config = dict(
    tie_word_embeddings=False,
    parallel_block=False,
    init_std_qkv=0.0355,
    decay_fraction=1.0,
)
Each number is 128 + 24 x the weight over the matrix's rms, rounded and kept within 0 to 255. Layers, rows and columns count from 0. Numbers have three digits each.

# up: layer 5 MLP up, 512x128, rms 0.106, rows 380-479, columns 0-63
# down: layer 5 MLP down (transposed), 512x128, rms 0.0955, rows 380-479, columns 0-63
up380:138139152150152116119082161109147131145181165120102116148117118090135105118096127113149161116075091109135124122139140118118121142145120114145131115137134138159097150127137142110113094104120140
down380:058150110129083150129125128147144131139114145106099117142141112122135143097156139112165154138118113097130170124161104122101108091097153116155154144118122159101128146163137169124124123118151143
up381:121132128108125138131142111110161136119098129149149113127097126054141126117132172071093098134117154127121093115133159164121196112143107150135157136084139133072168127109089158141109131167114131
down381:137127121145124167081130101101140181085170127165143115059186155129137150114088123142130129149133164106083157118122117108100100104126072155114147134138152103172123142084149116137157143134143123
up382:102158098098134132110135110127143076127124152117165100107120142130157135146133118108147119143103120122118087070143168111164115163125133139103143143155098116116135151087092137111100114117133160
down382:125117116143144154131120132141147149108121111108120135107155079090115137152123105150127176158101137092170156190151157146149161130120165099115134129115174118085128131116143105098134105117155153
up383:150146083143134109145175098152154099151120139129156120152133173131144106136141114085101104138126142115133115111148148143167123143151134099133152126145100125133102143158120094139130151090098099
down383:104100090135131146127128122144121148140176150133154121144133137173117125132161107135192136114164097115115110151128112108140103127159099109130176141134137086151164086139128146154142120093120142
up384:132125101145131118162108112103136109141114078124091120174149168099162158134152166087136109151093149167141110080132133093136141122137105103146113088139139129097094148144086175150135095120126146
down384:163105103078128106132107149069082166136125193117139150146120119129142130089117157142158158118111154111132085108127125126133111174108127143133120139161119131132083159112097123145122116055145142
up385:133136106116111171106116093101111111114124122145137137148123123114114105137146158140096135130108121179151124111127144130126113124120107108155167135123119125108115115147123113131103135101130131
down385:115121137128143183121157125113118156160146143142132123137121152138117127112129131124104169139149125134121220133136119126135123139095151091086131123093135181182135116137151121118128128084132112
up386:134138095089139146152104126118123140128162142118168116131158142120168126144164144126102122141094083152128111105151112125117100160123106131118125176091101122134178145151130147110134075130168174
down386:120094146122137141098110153108108165101152110153143144148154127137107125133184140130154161141109133127078121103125117126139109112119120115131146103127119167166137093116118143151114136122093123
up387:123115119106085111137098165113103118120118147124109112178130146076148134090124138147145067128113168180108082093149133110120138157160087160141128121111113095140159155111170118121088105108137170
down387:141139119119146090153135094139144127105169125180126113090103118210151120128150122105113131122075131098155137127138166151104108094107110119121166141151151188127119145139144133152109143118117144
up388:110124141114151117129122105175110117108109087171155083135151144103124108107109142106045114130132149151115089132136116134130139122138119116136131138134121130118135131070139129100131137140055099
down388:147132145150121165108125134128168149138137112148117161064139145109140125134074149154094121153150095156140161159120104158139121141129160151158141184141186111115137123129117105131067132135179102
up389:160098085137122077090119074157108130090116138092121129121163143113092146118104156091103123096130110120118123144097097135145110156123149140113109139115145104152153138108078144110117127110108130
down389:096146153110116103115105128085117127107111147136125122133090142147142150129117163172145120106090139117083121196155139114149115101083141076081124153094151177117098127116127136118122142122154149
up390:162136110088100153129140086139170114136130149106144136139138120154143116144154116082118155113144123105119091149086091172169136099141081103125178122135105130111128132147100134092081150081101084
down390:123081112121126151072141156164142114146112156116150113132112137168128161132100143133140145107176136120157159117143147140142128101101065119115152122151087173118157103192135117141103124113139124
up391:141151134120141129138115127155110126145160197079128097121091152122122142127134093117075145108128147116146112133124129086116136101163128116093138149111092113133079147133142137107091095132157174
down391:132140141118140157139135121169130126128112159129119137132099080152123196124162083148112087187114121140123113136117144149168131165127138125117151118154133125131139149117137147144111085111114122
up392:124134141135130158115145114109149108137083154130117097112152111072092110129126174128133099146087144154106128127132131122123128076170101141134131119147121106134152178119124090113117165100124119
down392:064146131118116143135118119144137096084130109104110110081128090113160123109152105163103135101082140164137120118145126121134117128112168169109134115159119135115172105155179105155127117127113110
up393:118118127162124140123125089141160129137147163147131119107127148121169109102128144138057113163091084165175107141146143126164176187150110164119143147070151119100147124145123149116123102137151104
down393:091149092125103165162105140139180117108103142178110147119118130166168119207133089148151133103142104093114135158132168168067167133136192147113167112092172137107094101131130153111102146148152121
up394:134121144146121108118098091101121104138117160124114166112111161136116139070114145118124125110120074140113137107098130106111159119142143123116148118162095117124139133130095152109112100132140154
down394:131141110076140136128154108163099131145113154114118114142140085075166125137111118159116122145129154140127079127120136142147128107149110136112136146156139127147125122135126146149113128094142108
up395:136118105143162084104181160139135119111098088088145174127138153126122159159122150128097157146107078108140112136149123133150203108123103171071140137124100102156105180136124168133115143144134115
down395:127132145160125111136147080130106149126134132180112135135122080196115120093147112092082178131113137098114129156099143110147105112118132122149103129120109128163124143146182083111114116167131167
up396:148111155084153105133130109129190089124141108152139126087135120066125181103152165137107119097123111101123101136097119146164142099170102110144069136138092120142181098121119099056090094146105125
down396:107115089165106097159149116145078124104133099134078114150126127164133139098106131147132111123125143131120067156147155105118121155113144119098137117042147146095129122135084123096126126160126077
up397:109168126126123147167094110101124123104123116127095086147093131122145171118135143112146119117121151160163112120107128131146112107149095129118114167099147125101085120109096190133122113138124135
down397:109122138124124135147134129111110113136169154142110106148145105144148145103103124121128135111152073123151177105146108125165111153142114158123133095093127111145104138129171108121105126136118149
up398:091103144180142091155158111156139124111123115158167169099170144086157106107140118094132094133100142149124102115137137107120117082123091137100122126120140136119142152153106132112094103139133141
down398:127145146102148119102185131135115117125172160135132137133113162083169166124141160099096125156145127152125105143156109115135105111126159149102115139094146166166099175123120127118113111106125120
up399:154130127088138122159145143096134136106064100080082124141137116123102143118126152158108100116139137156120086081124110133217094106128112133112074137114111083071141121080117157092125113109144144
down399:108114102162085139113124122137141110093128104091123119135110147180116128136149147108110164147137126091158160105162154141109118117111104149103160064100134130127102096120131168104121113107139131
up400:123125131161135119114135124160140088159143169131164136170142193111144095139148112093103099126121101137128109134129091143114093135114120117137105163118136126088176120134065159100124122138136072
down400:105160128093141143117126154152077130092126126152111056153137100085108131085142160108122179148140099121128143143163141124174170144116121160147113102153131101098124126129150106125106124132134148
up401:140103121184114109110106171133152114104119109152117113127133151117151099104131133080109114075122137119130095143088104141140110160117112129143126126125132093122057163129133126163098111128098092
down401:127129179137102164123125081135094126167148103161109120171112114144126122144180091105170126123098139115089100126134125117113114141129142145166088162120090131128161124118159124109138135133154131
up402:128095116162135121156133126143133075089114157155127121149151187102128089094108122118129094080091157130156121140121111109115111106116131196147121140151132137116153119108101117150113163101126121
down402:115134121086132173160126167143112178114114138148095118151107110111094131133127130132136114140144119134121161118090149120153126151149113107078133105100155167089106159175120159129129088139123130
up403:170115082148158151085129096110125109128125100150099150160148195134113104116143178101117126133128146165130138109094108087145148103161133139125130159105102128147139140138132081144128171164162095
down403:132147101136119137111142128139142153105117096142133185158110112218145107137136150127105141139156116100128243131152119118105130114133140115142169168135135126102112149119133110129126141127177122
up404:162142097129097149145105126114172084094087148126140102161137166138088124123129154151101066080119146139173111083151128138094109116120117137116173110104083118137132137125131136177124081097118104
down404:102103111092077096117125146059154136133116133116100122121152144143130094112132150165130113158083149119130159118148126132128095101142147104120162083090165115155068096119124137103134127092141122
up405:124169112150100161175111170154150089066136144125147123142102131082107093116156147121133153175092135118162117101149151133155176089115115157102131108143126110122141132159128159117141164155145149
down405:121159151095169174138124121122106108152167100157157107128104104154116118103085121183122128163119124132168114115083144136093167151090098142185160080125103128120128070142112124136151158128083116
up406:152148144129117107110135135148153148095115177108184119147043162129126113130097089136139140115106131111177108114088100130150128121114137166112186151133120123135113138159115128145131147125128099
down406:144123123144144171153141165127134137157150146131167145111164100107098137156113156144138130135160152109113129174127145196075107105153133093110071137135151132129139090121124121150125147126084140
up407:113132121145140147172103152100163096093074116111123133117101111154126127107152159096107149104109126148171130132132105127131154126134127135120133122130129127140128139141121122123127171132127128
down407:134144107137141125137112140140114133105110162155139101118106105078155114139145127120153122122095113081148134123118144137133105153159107117124163125122149138101139152105112120116115115121107082
up408:129199095123103144101107110145116105149150074112140151152115122101126149119145165108145104153116138123110116123112114172131160118113146107113124152136147122067137111133090122131090161158142106
down408:136157155102093135120132166188075123143166096143116100130134102120160147118114125141136130153152120125121142105129105094129070114139140135152131107135143118078161086135156110113135094188131110
up409:160131125140126124126131123103131083136131079161100134118087126100123163125142136101127139163124171142162110125107128101140109119158113111127132105135056133110124157164101122188113127137119159
down409:089111119152119081088118088112113104091128107111121138144131112146124058110116139153147114126138152144140150133083150139086127088126129104150155156124134124126144107095150112145152097118114127
up410:160139148131130132130105130139105146094163153150137106144101132129113111132127166104106120129085110151146128171104126117182106168148163125147109139134099094166126143139122131151122156148105136
down410:173121126107139121108124105084166117128137130152105179115153180097161130137133119111074111117163116119110134096090144136135116157126131137120114142092100117126149132110130148141115145143143109
up411:129156110145127150128127119111134133083153131141145112167142190108110106125132124095126140125082145100184134120099044112137139108111123126130104136088125110116151132108120136142130164169142145
down411:096143066142134141133121111146137176113114130158152120142108091119113137123137119139075165110143143124100140084135124135102140160092116097098106089109131151137110126168120138133130105152167106
up412:139214132127117138096094101111127117117108100170125092125133147144109107141121080152128125104082146165188106139120135105128088128132119078151126105119094116114146162157138113152119152140118139
down412:092140137094173166098167158115141133131173139145160177135152177077126145131092168124171127155075109151158137123133098127157109171140126117170074114094159108101135072142114114147133124103155101
up413:132120110102132123135101141115149088121131114119109181151121101119144105125140122093129151142132122120139111102108126145134125106123125132091085163138119093154101123139131126132102167106128162
down413:111135161147160162124092109117114131109143111149122180106111138135164136113122098099124095106138114132150188144137125154141130164137066120142139106144094159101151110130118098092129135118126145
up414:159134115166108127105140168139103134137126114097107114128103148121154106133192120163069129143125135117141104111104126100122175130147065133093183210120148118114114100123112155108106190106115159
down414:088125141137107180148119174151144132172117129095155149106109098135097141176119101114176112180192121144158156110139118106162150134129148156145150114151149117151152167167092130135116077109139146
up415:159125171171123161106156113183117085097116090130147133182134133129142139126140180106111153123094125154124129104160124159137158122123136110111121148076108122122140114083134113155130149135121134
down415:154156168108109137167149134125125157135103138168169056128120134142117163133116112142125129130154116095160139135184144136112108168110147121133121111146168128162131179123163109135132143111117143
up416:155134128129097151174117120127119143114125114166149104131117133076126127172146147098120105106070107134173110112160104164141097120170119107127151114139151137119107109131152145086107170107111126
down416:169127096126100152116156145102118103141093132142152123114111146124121124130150135128120154158162114102139107155145085197110138122126138103148133125165114113122117131165163157125111111112115138
up417:143137109170103156110123158109160128122108136114100152153125119159131114119149127130092138085131138119114125117174117107152131118178120121129131099089116106109120138171111146139097154121087128
down417:092131114113126087133125158120155082117121126131099133135131128142149141145128139101132120161170122114117236136147108157128138165129127118127086086111152094138120155100138110138144121092154137
up418:130108127180139135101170110141143099121129140109139105117181156136121126121116151132144121178077162151159109142148103128128108116131116131115068112129086086114141143133159113162107110123132142
down418:111089171103169093115136127151145132109134126099154100136135075138194110151146157125156120124193115109120169087146154169107135169139136155134100127138162110115114155136153168109134100138127132
up419:136121102149106129156117138109137118159154151157124101118116136134112117129115121158076117088118149166138088097069114158101098140126091154127157118121070122119184132118107147142103122085101152
down419:108112116112114130114112113136128105131149136077117124109121104164126101142163137131126138131159148152099189126137113130095129083123141062092126119120132146124126091123128160132175123139122168
up420:187142120127162095099130137110126132132100121124098165137119136146144141137116131099095147097125155125157121127092100113153163140139147154107151139122182091121133133111150094082134120165153158
down420:085133092147124130143127126131121127170137132084121111142048118124122105159061125174129125117134149133123118063122105166098104152156151143114153127129113162126113147183112115127088133137154163
up421:121135137114084144133115102149152135112141110126107115120105147113178161118121135090101107139109166150160109120093115077132176108123121163060117122119158138106141105125122144166118172142093131
down421:107095140153135169159108134125133179136146142148109157128098107137148115135127065096161098155135096133108129139122113138161102145137144143084145136127109147113144127128117111127103145114119151
up422:132112106112127143152147167097152086119159102125144157125117156138153134103150156114143158119136133095158137140112120159149124111109139165095150137128102099150121138140141149134109090145152142
down422:110130126105184118113121123135086158162127147137109134132127136120137155153089129142132139114076111130115122139098117126148138154110132102120126172100156163136124085122096105144126140141146127
up423:137159100108118129145181129166133151129116138150139127135093142127101138135137127128120155154091124154134113090105125135136159122117092134133151160110135123135106131087125110098117151157105112
down423:129107154209149126122192125136114134131138091163128126147125128111102158156149112135126122137110098126141114164109102132119126154148137120146121136125112128117153144119127157124160094180130123
up424:111148132101123152133127155156150099118089101138170124135151150073129143107207112124128129172110110192095105090128139148133144130104098112094088155089152094133143116107134140152119099128150152
down424:118129124102122129131110168168123154130105129161129120104141131156094132118138106131142125106126114119086062180133151124174125091148164103137137078060132121142123144112145076122115137130162112
up425:107134153124128120082180127095197136128099092141087162120119152120169132112133125113134122142075157116138099153120138161176136103120165113111102133153123093093089111122091147122073126113086103
down425:134141147167174142077167143121125128080116151107080110127086106141121150071096161151163138175139153157138072110103152154145139159132146124138157148091127151139073122137109111117130126112143093
up426:146095159109114119143150126139156108135132070137141131182139136138136100132157116154121114128109170120117113128137153115132136138153084082083137109163117117139110165130159145150092122143090136
down426:137102107119137108166093166129121161133114135141126109178127117099154118134152134092149099139121084126084169146116073143157126098102120201119088135142117138140133096170143142108126154132151122
up427:141100134146115153141131112123140100158114164161174105185089139141140192114125163120146123134128135144166104134155071157139137100120151154165150177127138118108144150110135134140124128158148135
down427:116124122155131166130126140128114127111134076156114148131155125116140103117137118160107101137112121097172084110105116132095149168116136160133133150084122132148128127151124122137136158135137053
up428:145151147109141132131130122125116144119095179155141106167115172122114111128134130139077127112108122127165110116153130109154132112181108137127152137091105107106163116100103130107131138081095123
down428:114108136140168125165174134141085125111111138137111127101143100162137124115125149149103124109111142088151148114158118103107119142162123175119146125113126147148122139152117114143171176109127125
up429:147168134122132117136123148090133107166086127131127079131123144125096115122113163086107086156138102167130106119108108169157161105139139139087149141147151136127158125116084170129104138173108083
down429:157127096110143123152139118144093131150181162108136145077118122125134110136087110120087101120146184116091142139105101153151190095091134155136086105141124104108152116105121096132142125156113138
up430:119186106102137075155120177134129114074102114102096135146157130118104121133119114116105164107133106157172104129091130131165139103146087121138069157091116099170113153106130116095142142139108146
down430:139137101108107144125148140106119125095116129119135166185152160142083161137095060117112103124165114156136147132147139072156145116138135108105122151111136144142149191100103149115178131107187121
up431:148110089133144112150150129150086136103096151132109120120105162144151120141144127127090135080146100178151116153108150150140136148127105105131132117117096083143119119161082131155097123145105074
down431:118127129105134132118113151139122142187115100114115160160143106088112109186153146103111121143098131111086053116105115172126146072140130141149140104121096173134180054146124130182108109133144136
up432:151138111137169154167156142113118097144083138190128115139115134133132134092122115113141108133152123111165105108122145139131116125180134127142066137135155117097108141113098139135141135158108099
down432:140124171128163091152154155123114170147138131125126104120129119165144152138065131107105154119140166164122140132182119150126105128109068107129154123090114149102085128113103118121090152155161065
up433:138137096110130139172108107135156142133154133116201179104052143136132131131125123116107129134105175129154096109145142142146135116166100081166154121074066117115166140110078088103104122103134093
down433:127141069173166101137113141116088078074156102128147138132162131123150095091137147161078141177147149168094178110157130149108120098130151155141124112151147128063127126164115128097150144138099147
up434:113150087112105106128176129143140117154129104133138123149140136125116118110132145123112132148148128158137086093130142120164108119166156103155127148119103131160137155123160148148134096089110112
down434:129106112159109110154123098138119119167103142132113137166095113125109143111115133108107115116140078123120178135084112097099128127099107115099118167107116140113112146106114145102158148149163143
up435:167134130145094169119146174167138129128126132154143144137129173133114099161157142145133127180145137100144098118108108110115132095141119154151137132112127103112144146138126163181115077113171099
down435:124121111138078128127105111083159146091117102109126122127131137131130195132118119118139134118113124196100117172136147144135136089168142138167144131144089104137127145083166128111133120149091160
up436:172166110132145144103124126145134102121139129143131130118136094161111142111134095119120112083098146157103101118121155162169089100141118168160166155114112132133147127096103107122094096139125102
down436:130138132129169108182104075129151123121133112163117145167091151094121151123092090121133099093139132128121180120132102121125076112153136154148124123181103113140141103137103117107156126103140113
up437:147145133145113145108169147124101075123125139135128107146136127130067140107121128122116087110134105136103130087115122148124140125159114140167120152108108121123157125133107125136134115133131144
down437:100083145126137132102154142152137116086173091152125103128109116121122152102140108090079123172157127165151164102122128142118135146101114103148109098143104094110150104166151123157139156155107111
up438:151144143145113139135083133102114142116160114111099147112102150073097150164141142129073168106113135148114111104092111127118156104126125113079145123149154128131116150091106128099128114123142155
down438:136172130106099126121127114109152088133105086171170105139122148129140126124102126164139130102116172173142139121137145107113147147124118127114174121139171174079160117122107151127122117156118120
up439:132134147174105151104134118165158155101128157142190090111139121083151147109184110057116150169118149113159119120123097095154155161145136173131132184098129085118096093123116151094120156159163123
down439:191103164133133132151085144092131107163139125121140134126128123120118124117131096122130152124142111109100115109136115137088139109103148081095096143157152182155090079110118165104133129148079110
up440:152109091103140148149147162111158112151099108082109136171076175137099122119134169167162130116105109176160106096162131107163135114169143118113124159107156116133119115091139131151127103135117158
down440:140108108117149141105119165144129109142101133110118099131165171209130102098129182124124098098148112118128238115111112128098109118168125097113139127149170142109135118112152125103151117140111133
up441:140156140084151103137104134155115078125093100165142116148130136127103101160123165133079129124124132164130121113069086118133129094120117091078084151146145081150108151156123157079133118111115125
down441:080107153132124112070150130123147087116109134129146114109115149136106123146111130136133084134104122112139211156100130115142094126143124187091123153142153175138126134150089127148118119097084159
up442:147113129107118102132107108130112143128086133156114134142147132081148145134159135076100140116087141128133127127117130133144132128147134154100111176106137111128148160135141157066105163100117103
down442:145140132095110140153121145157128112131141139115121105155132142181136134107126086118149144115142122128138221146144084124093124091121123083138122117133087109120140125139136137158100140138160115
up443:126149139171146127154154105129156118076079108174140131135133118067094164113162128131117122101107112177104132155091142169130136147101134166131110118110160116150112126144104130145107112143174148
down443:134120085131144129121093169176139110139170147130135177135146121100082073093129143143121102123091122141161124149123153084135145157109087115153204113079154137131144124141180096145088134111183135
up444:145121094125135117113140096144129096133148111123126138200120155140146136111157153137105150145124162154134096144169108200142130110112146150126093111175158113128147129114144090142131153115138142
down444:131127142133113156132132123117150119136120130140136124132150126106114097206105143128121148158155123105149131161102181118137131154113158134130118095119095099144065106118174106134121143129093107
up445:141126155097132129115118119095133110112087155166152139155149146141107095175167121111097102150087141139141105121173122129148147147162108137129134157118100120126107163097105171111136113122097083
down445:107117114110085130100132171068137132100104141118148114063127142167147164111153139137124129144120107104100148179170120152163168123127148089117123122139152139140101144105148140106128141160134106
up446:136129127123117122123176143120131113132112115150164166212085155118152110086143147113098134110079165125117125115122085150141100153126127104123130118102108141159111105140122134114145127141139085
down446:206140138117119160132142150143146142132143085112099102109115132121097085149099118114126137132116114129190098132117145082164128108124105155146134130159133094117142120145133113147096094119135152
up447:103133123115117105120155129117148081093138130112109145146124134126090128100139095110114169152107105134152099152084131153165132094117074122120099154131122091107132147156113164113137178125060119
down447:122159103105147103138148116143110105092154120116147117148137134146081121103091149126164151119099130144177146146133151112117128121160144130159163150148148170166129151155136110158142137091126146
up448:127135102121116146135178125142123116163100168138107138128116178127103115169137153136120129153064110117104099166103114169136113131121071088130123142099126117146146151086118134107124098112085141
down448:125100151123068147051118110168136158133152126139156175127121089134144139117142137138097116123172110145078132154167140091123122116142096151100115136123126093124144091119151146102145126142099137
up449:127133174100109133126142104104141139110148140175131094115063142130167157135126100153134174122124115106125109134168123112186128081141156106133152133113093121116130137093150114107099149121133158
down449:144158119105116144084114167133127137148125145146099133095138126130132132101116141122146137129052110092134160127153098121124110131119126084124122086124120108069101167114105157158105077147136110
up450:155152117105099122106123148084183129146155145095147152135127164105083107141120101127127116135121104130138121152086092139127127144099061087120159111141104096157131167167133132139112086130153123
down450:132122104148133123190109165098154136111121135118141124109095152095105104130091103158136177124107096103137147117138157115110116158094142139160106100134109156126158133117111124161121146159152104
up451:161143124134150131166127100115118094114118170081141104160139145147092129097088100146064119172145097134130082133125123170172100104134128137171103158147098114130175128157123113127105153061106118
down451:142113116142143104154122154160095145137131157178135150149128170126140090142156118167166135124093152132173099131107101133115120116098157139113164159068103129136119172190132113116085141080127128
up452:099134151110129117113130129123138124145108118199119130124117121093089117112128157135131108119130111174108107079160125164151159113096091119163134098104095115110155165127160093105100170124071138
down452:119155171112105117118152106159112154128133101129126140150098110131187151130139128182128115138130138121087115107134130194100207130132157147104159094130136133131093117125073103115135111130144095
up453:160131117137091133139133158113130112108116137135135122132121122140137128116142173114116101116121147134162139092129070113128131160134134159144152133162111142143138133119125119140144151123124127
down453:140135133107161136122130126091083151112153122104132109144128115122124132115108111138102149146119128147141092126133150138145157164149104137103141131106161140105127141115128103124132138116150107
up454:128141129117129130081146108125166138151082084154151134107091132100200162177168145109101105114112094158111121108077121124129114105172103129106113107134134079120109110072150128106117139100065111
down454:114100150158147129077165116089152120161129107111160147173100113118111141136120140115088152131179131114114134115075096106097099077119118132130131114107180120121152087129114173102121078108127149
up455:145130131171140108141111129143148105092160138118178095127128139095137157153121103148106159134133105131118132121115100114127129142095092122095109135132147144155163155137105115135139150133144111
down455:130130138170147152102119175110115098162139107141114153099121154123092113133120097145155098130112122137153109133114142112128136160140105157136160107121140146148144150101128139123108109139156090
up456:145100154112138191126116121118129126158161143142135128147138164151132120141124086130137134125120165118166100095151157166133148114161119065109144146103070081110139150112073137134098102106114152
down456:136158140072131129095144131148106108169146107141103131125150119173102161142143143149128126121082118138139137126116107169114158088113147115110139170133151147107104124155111131145128157115143152
up457:133130122107104124124147110132099086156095165119121163143105132140141121126109098094110146079129125146123106111145110136136130084176121122136186151133153102106072096168078145092133103123118125
down457:078116124097116179119125138107129140126114138155100119102087097139126102096114149154120145189094164109145091164146162127077176103121091118157128141106182176115111136139139124128159149125108079
up458:158161090137115148152112120108133104109132118149134166153095147128144159074140137113118120141102129148164096122106123135121141139153153166120184148078140115113146118082137096124127099112106082
down458:125139119119147109135139148128115108120142141084130104129134140152113115127137100123139164133197121103085122090144114130094124137159152069143108111136143117107147142168073131156149113133106140
up459:157093105168111087115120137139155136117127171144132183131123167127147140114152150102118106106100125138147137128148132110151114138127131139120117148107130088144155101126115121152131129115133108
down459:171136114135099116121163114132083147127157127160121140105107111087125118159148128134173148145102115107153105126121148122096136133106123141148137132143105151109116159151119105126098136099112106
up460:129175100119156140139141121137144129131107112143152112138157129107146165140195122104095137117107156166129132131107108107122166148129124168076100130141119124140150112146116160077127131160137149
down460:163142153145156140147079177107084154142129070149127153112179136129155165158122101158106092130140119108111088135123107124148122117114152132137119143146088063113092110121138099137117132138123122
up461:128126104162125122143160118089125128101122117108111135160130134142161166151162132114123140117155103111123127110065120186139112132118125150146109130126180121124152131141109138091101112143123153
down461:115141149093153163122109077148119118128119129143120099124085167110141101166123110124144110131111125150123116151109123113146124158164126133140126089138124088113150139166144108143099129094130115
up462:139150148146140145098087177114103108094082119112150104139147096106130176145146118096094103140097158130146104157122135096153153168133129158145115166120111124118109135125068161119137133121138087
down462:108147172103119124111168132154138171160087117107154125160139152164154162148069151142178128084135109161134174096123163133094153133078133106123145106116121123116098129106103162132110153157174110
up463:171174122137146078173152154147141095115105130151139132130146127137120163132167133156135101136098153133138113102145093110122164123175142117158136134114119112147112149082128148176104087161116109
down463:141127144136144095090156147167124125150086117150129096136102160158150113141131112116156112099118100103131198112142095134121123079111171114131097095148083138130173132105121158091119158113142162
up464:128125104135133119146178082117150112140127125102086137147137129135119133108129167118127138099128153146131119119126109144150143153175129124140147136159120105114135115103134164157104129115114148
down464:120134143149110111149162131111080151132127133091093101170114114107112119128092131115123128119140100120143173126147121121132155176129151136128096122118105094131146176119099107116122160117131136
up465:178140126152168062112130136124138112142092148090148166177125135117139149110178128132156154154119132133147101100160117114168136158131135131160111162163138097167120111119138135131138145110131101
down465:110129123115116123159114159139110105105107147156117119182114141075138168122067160148168100128145134093146089160110134115153114112135106149116083145136117158138151088125107123104180149151136134
up466:131167152151104097094143107141111136136183096125108168126146180129120137137145127139143122132114096151175127129090108125133108112118102080071120106139152105123129144130134137144101133128115127
down466:143126134134136149160111134138124148159140110123122104099095136100128148112125077128152086155112129101131070082109098140163102106100154139126140158126134146143111113146131140117098147120136109
up467:112199095145158132117092132123150133138094099097131177186122157131107145135155096109132128115132170168116105142094086163144129122147100147112120128149144119113166136093073130108107152162111150
down467:131116120112131164099133144125169138095127109140185145145139152093101080143119144153094097124104106137098116145138149157114128139146160091162086149171118112095124092152134156143120177123139084
up468:142145078092090135114093116133145082117131157132147153165139149131112151160174180154113117152137149140106086138154143143117123121100157088096100176125112108125168165143101122177141094114130136
down468:062141113146114189115124154176134145109132124169146147149146119088131119120127125144129165167159130135183132148126181117149109178136125167124109159127140143153124102103164110094126102115135159
up469:113140060174110127126165118139123114114098161124157127139116134112110152143119100099107120150113169135126103142161160117130117142130137103134151091144119109145146136130102150130073120099137100
down469:177126113132069110132145136109142125110117120099143125146152068164124102104126105122120135153119115125076087153177146093135166124154108087129127123116140134103150151139151114141122082127107078
up470:186148144124142168107157157128112113121128143160140096115152103124137100127160154121097162105123122153129106140133149126115130109146122107098121119104139123113118154098116108108119185123154116
down470:099091156122146144089120125150115115141132160124135131148121124120113145152146122141114164176174089123121145089115117132150119114162135112139173126121174098128136095146135126153148104129167116
up471:155138160084137140115134149141106093115138133116127154130086112078160125100123148142152162164108104133147114087171070100134131148122125110111134092102148117185137195144129126109129125132090163
down471:119113171104116176141117141111124163127137107174109124148123180132146121093145127156081088112092142128177105136150143139140137062106093128144124144103124119124101157101161084158174147105126134
up472:138112136150116153114129164143103115061160135139120117122107155105147164131114133153108139127133106160107086106117145134159121104108096107107133142114126113134126174158159120092120124110127101
down472:109150135138142108121126112114149121172096151086115131124101141156096171111091136126165127083142102104124170126092106132127127109142140129152089127171098101095179134150098131139175126162128127
up473:181134117136113119121133125111132075140132109107174159103151153139126130145136158124134169077114082118130138128109106156125143132113118106067139149125134092117101164120139148141106097128140127
down473:080122099079120092138090117113102139126176157155165122104127150142113122094144103133122116134113164088148100094091117101139164139134129154110095139114153112128116151128164119125141118145082129
up474:117107120144130130106125181101198102127189086079159148150136161090142148163144126107076146114107167133148110153138164110136122123145107085112160125132118124101151109131124145190097082127127167
down474:107162140121101122133089109128154172106086146124100134125133146109123103137147108124093146099189114121151175175151186103098138127160152136135130078106117127138124147114154120104124106135110166
up475:148123116150116158147088132125144107153101171124125123113143148080128080105123137062103098145093118125139125122126103126124155131143110094105128173108106111150102125122126165118138147116147141
down475:121132154153144207186145111077130109152135136111147072130086197186113122162132081145141106146142111151107130163151122130114104108135098109155134140115160112138127138120165089100146115126134134
up476:141119121140115109092100142114152067158137107184134108144150152099124109140109127135098116102134194116126101162156093118151124144153145142116171099097132125112134115128098126167145094109093124
down476:098144125129154143115122156078127124117098128122105160136148095157151102094136124129130163102255128110106133159101140115118163117134143108145115077129135122149148092116095133146126096153114132
up477:122121118103157132162106108143093141135146136136142086126106152132115120157130090164086103096115114138155126136113131148162113113122120141154146116125127113152126137119108133141113144132100122
down477:114135127064144094148137129132117098121106142126129137142168115150108118116150177145152117125114162165108168175137119096099146113096117134141140110128171118108131106094141145142120088136150111
up478:141136092164111111133119147180113105083114163112125130130160146097151129127154157121112073112095151156167069138151135118136152101178121105125118136105082135121133131101126097145127121137109154
down478:118116137112090154137126159128100117137153145131120130152121134104107094123110142112064110158119140140126055187162141137122139119188111152170131134121145120119156130120115149091089140113102115
up479:181140135104079135101132141138165062131109116109150155109115116123123109113131135114114137134082140123109126147121127132154122123110138118142149152116144103159151161156099081155110139051169135
down479:131146094114149149181129160133135107122116134087147145177158092131120143179090101112119166129145166138106144085127165139134145088125139122113156132115114165122100120096138140174126090120092151